python train.py --n_head=12 --n_kv_head=12 --d_mlp=704 --norm="rmsnorm" --positions="rope" --rope_fraction=0.5 --attn_scale=0.35 --parallel_block=false --beta2=0.95 --lr_head=0.0205 --final_lr_fraction=0.02 --doc_mask=true
Each number is 128 + 32 x the weight over its row's rms, rounded and kept within 0 to 255. Layers, rows and columns count from 0. Numbers have three digits each. The size before them is the row's rms in percent of the matrix's.

# layer 5 attention query, 384x256, rms 0.0819, rows 314-383, columns 64-127
085:157191082114153161123157122158138165117135157113129122074139178197156130110098129127117116167154147133144085118120113127102116151105169140127155149146131108189102154131179191132166124154108110
082:126116033080136154089149169132141151083165142119126138103078129167125121127148147157133091085149145104113103126089060193120170157119143173164109137041135127123115149080111117176117163140120180
083:206189113122121098177186097138128105126174154120118193057150150094116088094115109148125126120119108207101124093083139180095123136117150097160143165131133150134177082147182102154103118119119161
094:195160089126145140086094145114139114098101175122076206064113141157173102180127151150070167155164161181155132141085121113114073147122137088170162138142155141143136132118130092130163186122155144
103:176155140112131124080124129052140143092094100133112103141134084147125120171107088148129154121161174124139119053126134093111117170175087100125124153104147155173120131113148128129145121135148094
100:067039152162128103134107136133126155101077065134172126134147181157118092154105145151150151077156141082167095112154130136136096127097145168127105090136128095067139127128068125148100100120130172
072:104088124159163130184123111137106059158197193115123192080179163153131074076115098176156155115096036154076147108126154118155125142095101096126100128136188134135133163116081147099129133079126150
114:133167121138098124092165133130138140089113132190126092132057116146164089165025137110124097145152152127120091134093095140088109114191148201196158155075071130174150135203125100226158059179113123
170:109147173185136175086163114125152144124109136168124093154086135142126116177083102097127102128169177114082099120100102136089114122172148235213121114072046122147130128159112101174159079169106093
135:141147140122101139086073138128094175135141090127187132147130179121112133135139115159119191148118093134098096169165157142095117104106100155134120107073130130072174133175175107101075111167145175
093:060086185168176123180144154096073095155178153107125112075157119119107137072137098062137155138085102093103137195194106152122146156148130139103166108175106094105051124119111086099144194115108109
071:098135177142183081170089156154135180095133128088163182062122162122117143113084192116151143164128086110077070147173137180079151156141118201119122073100171128125117168149137130110063088087104140
072:145133124079078086170151072098117149158120120135150077090150126089087166208111177108076083109092137130079150138118145114116141095101179122128118126088101115092117093116107167182166113082116154
071:168200122148115093065120135137113202085068140159121134090125124135100154087140189182152120145129116116194125123101134187056142150114078163146113121097123127165162090140100102127120157141120169
074:109138128214161153181176156133137133068120104076094170129130139067114175066096134102189116130134081123127132127126135168174111123142162141160123122134160125145103145103127085166083072088075122
127:120101156166087105083160144146088164121080099228135042172107133168108145169128107131132126156148154105109078105105135142095150121168132228188086113073020122144152090172127109154133108173130127
131:156100092057089108133094145146059134167120055113137130089183121148076120076165139192136172170093097135149118125132188135129114122112089036050096124104168158100124103084134153073092166154194168
281:191163087088102093104097146113082162118087080175168154101084163163120115129160116173117203173099103156144101132130158161110100161096097121117107125100110140106161144188173129101075123169160149
069:130098140125133147182054096090126143174105105100182100116123162156093131144148016167148182120121120118094150148154146138138068131102102124157094144112117173090108095166108110132088133145141119
067:107107119108167135112141142058136133167193151156102162170120120105141159191157130126153120136159135117126116078113102142069133105165149137138117140180062126150181161118085132132178151113088113
070:166146123114191117133128138080141126132108099143115121163129107107139159125146096152131144135094111093115126128073146071089109147110127108104122158135069122144188150146125085096135164126149144
083:057084158100107146141067103143110064152115144195147130199169152092083148098150128159150071134137101161144085171115151114145092101149110110117096061179198171069091124130122164106141121094113116
078:094125128170180126102072160107150091147135158156116125130117128120128174115162140151149141135118126136194105079117149173115168155180090179184131123104139083105129185140158137112069138109092149
080:130181095141077108103110104134141188088112133083178133156107119138166110194132077129101093136126156092175132132159090147090092087104108130140165142120074151140153126082066136156145115182124108
065:178128113144130103089093116196104187113111086129193167133160144158134151118149140166128120099099100149118142091131156138085137174089100107130105126073127144167161159093114162167103062130104172
071:097066130179154113169143099175122111098162162134168178117201116120122132032065178114174081136136146095190141135124168143157112135110115164117134189137169151174118128090089134088115163075120121
069:079158136129118097099139124142154104082131097113171122116139154131092134134155190115042169139167104161077042142174101153104103157111138181098161057096110128114129148184149172129039087147165124
080:121101120223173122141111156137123130141180171104176170132132135142113102092106094135093134138096092125158163143131122083147120126121127107095145142149153142070074188139196158094139108104100136
063:140130145134129173145176092115145075059185151119103079086092103127158152068145137133148082175178198077183113097125116132094140116162164099084115156139132068144166150041104124122126197138131120
079:104020159170168105145118157138139101183144118096135118172134164101087137111104132090147210141130068166127117189174142086146120146103124147129124089174150159091079092185107121088111098155165127
093:177148091073135112157127059092175167079081105080169207113121172147152143160083114172113136078161128117152153094056078116115129109119131167141063164115145152202144158157107143147128188127128110
083:151145095106072160096121122097156139119103139139107106131096104185177101151176097141129093106144195120164127092046128169088125109183112136198106156113061135156148115094135144186139141142125104
061:065125143147129161101059182130107150158095097181116139198121112112118151132104131175132114168107132134084102142195190115144138182105125138125160146134132162103137117196118068104151109156101135
085:132107154127174120129106115211096092135171115122156090178143112159083178142152158135158150201124070101088124096183174129123121153127148110124166094119171106126129086135113133143098063050136125
067:158156142137113167089112113110127158143105158121137140111094152133105146113171098208112168135137089136065169130135121148157125089134140130104114126127134135043169117156108173187032137202123180
077:092093131121133119108099123114146070157110101139160183132084100172119097151136095120081134087130122075123163113148124158137124194124143113171102119130103150145134175163139115105169108117095061
061:097116128146086147078133125146118070145126085115149156111136176104162139172132154085161143149117118113147057088160106152160123145104107143168087133077137091128140163101138119130091092159166106
080:113169110130130128133160150091131116165161164104171128112127127128162156089105140090140086109090153098136131088160099172134155218143080075153129182104021116144079172140145116132137149130070133
101:089113174132179112091109164117155189094113092149093142119071186116099186171099112130179079121184110133142085130107140077146104101178101093063151130154140108095089110058112073141101141099117173
108:111090131110114121122103145090090135148098084144149160139128178111070199117114154197144161141141098113107057133141128102141103104118093076058068118115078178073127138128125133096088117112141149
094:058080193169123092116144101146136105156137104117112113162116179142138153126056142076143116146215103117108117120131086089122125158134150182164137094087094122159121112132129108165166069142097101
171:111092157180124122148157072132156115132165159107086096142155089100146123155134141065128094124174138119113151106111052071079146117166134144181144117147134088169108105107088097151183087125077092
082:081139126122158116147123116044144110065156160112165180135184073120169162136185144165092133082122111146142164094170107037121135115158085123098109138116108127190138112115126198062112104077121141
097:166136095093129093134104036125071120146136161155064119116090163143093137120110137123084150114121110078131103129083140139104130105154168078242145131125140083139107145172137124152165126211129164
092:151183074143137120155113107089121147104126118093167091170097155094072200169109168131100130141135171100110166161153107112148152151151110077197142139102098109156149030168125123150140146102111125
087:049108124099069156086138099127093140186126112128094080133109103138129068125111147142156098151104142148105131106105127126158133154056132179118146097140180181108104068141087152060082085093159180
076:141106099180116124168124092165112145143081185160127182163115101125207113083154119108121106115080111159076157132100172141141148118190127132122175134148180184107134129156164201136139174193110184
162:198197072074100146140091125107122122106116167178135133136137086117155103111203094165124170111073124173152150118156150181144156137123101081119129144168158173130194123121147145098127222126162127
145:166150104083107126097117171119119148132081080155181155143081180181096120103130102191141165134082122131129087159144192164170100140088109100079109142119117177096145141155154150090063159114158160
110:136079125143124135130185085178119118126181123123108087173110080161118161139092149082148077137183142158112096072137117134132129126146175168197119108075103110145050124146090103179174105120072123
086:153080159165095122158160083154083165095111107128188088173104149167108137110179130128158115123070113073098123119140127164100116143097151086128157119133154104121146092159111151184086087202172173
094:090150132143132131156146206105157167160104121181143100133126141089171150156130103089163107144166127159138148157106143138139131145249092204138097125153069147102101169054112105096106137031163127
095:079198158147108115162169088138056163142129101167135100143140076141131151099170151096121135128128157184155117128157141188095148101182112147131144126116111147136119140210117144125119073140122117
087:155157056116181151165102096070152169062180164123152175077134122139088142129160191113094088172051135131096117102096117080166134139062123130169112117108066131141128132103173116106174130097111129
097:083121186178064170138131095161142141132150146201120095171184128152179133105142115077110157194126118147110149106145093099143135130138107142070088187118117143131133109135128173172118142139120083
091:115125093074147107131153159103103124138143132139104112081118114124115069136154145113067067143126118221147117106113171142186132139097113115159126104118116102121094116111179099166182135120163169
082:110161162143058151100126123133112078130186118136086131154130145127096125179122162074179107127116159197134075123144121115159099119141146141111114193153164184134081064122136171074085116114102117
096:124084153129045158110114197183083189149173157188125150060094187161091147117090135052170168141189083101168112150132137179145127156163153150145167161141149139109163099112111068159147099145133166
085:150159172115153141102140148114155145094064151098124133087134168172086084189120121155145100100139110161060141151128070119110076180143110137178085096040154150110134211119155146121083077110094146
087:091137135169038105168121110119200126164057135111129132096097138139138131141095068096152136144109224117116166095157114062158164134167125104148152155127143170162095110077089134129137065110133095
093:227143119145164136113131119094136179182087123063131148109141139118139067159186146098146062108092121114176098123116093110072098136110064169051131126192161175157137173056145166115097122149126170
091:181157171086139125123085094135115167090109146154099141114139138173177100142146136129095159131182129162076128143147138122109085162101131137159185171083109113169111158119143099125139088163122153
090:111157146069112156135107153096144113117148135125094109037120118136163128087195132077091114118125127129102120119094196085105125145135103131109150091164103044179150128127134109130144209122176109
091:119109153096185126201121172147093117115094115146113121164098110103146180128140124146136154115168121103118121114153156141170118127151069136122175148180103152097137091158105104141118104107128118
087:071104159150168129164114198113124092141113105185137102105115145112097146079062082138095131143152130086105103140131107129190103107182101115108139155140060147075113113127107102081067162087142083
096:126151092111133120131103211071187093122142186100082154097174136103111180162162156208080134095145125126135165103099144105141123177144130142140088127159137117130062126132117149094115133077165132
090:177160144167144115160162147174091159128082105100140102099105164108131068113205064068089156152166158128189112147162192119169124102147081171150145137132110124203134113158154100135111123186186145
084:129135143133074062124143150066185173127147157134104096088125112139142141103169116113113094107143171152118172122081099107170130131156079126117132178131132136078108143140131132127044137116140084
095:128115185126146157137103155139115172150122118124075170051148181152080129116089132106075089076153189090119093117127122135140061136103123100057093110126122145075134150129201161151119097127100149
091:133080091062144142155121124164154184086156123074116101110073127116099114132105105129099141170122149138117110131163177150158101098117091108155124144124145099137137131140116085126163134158097183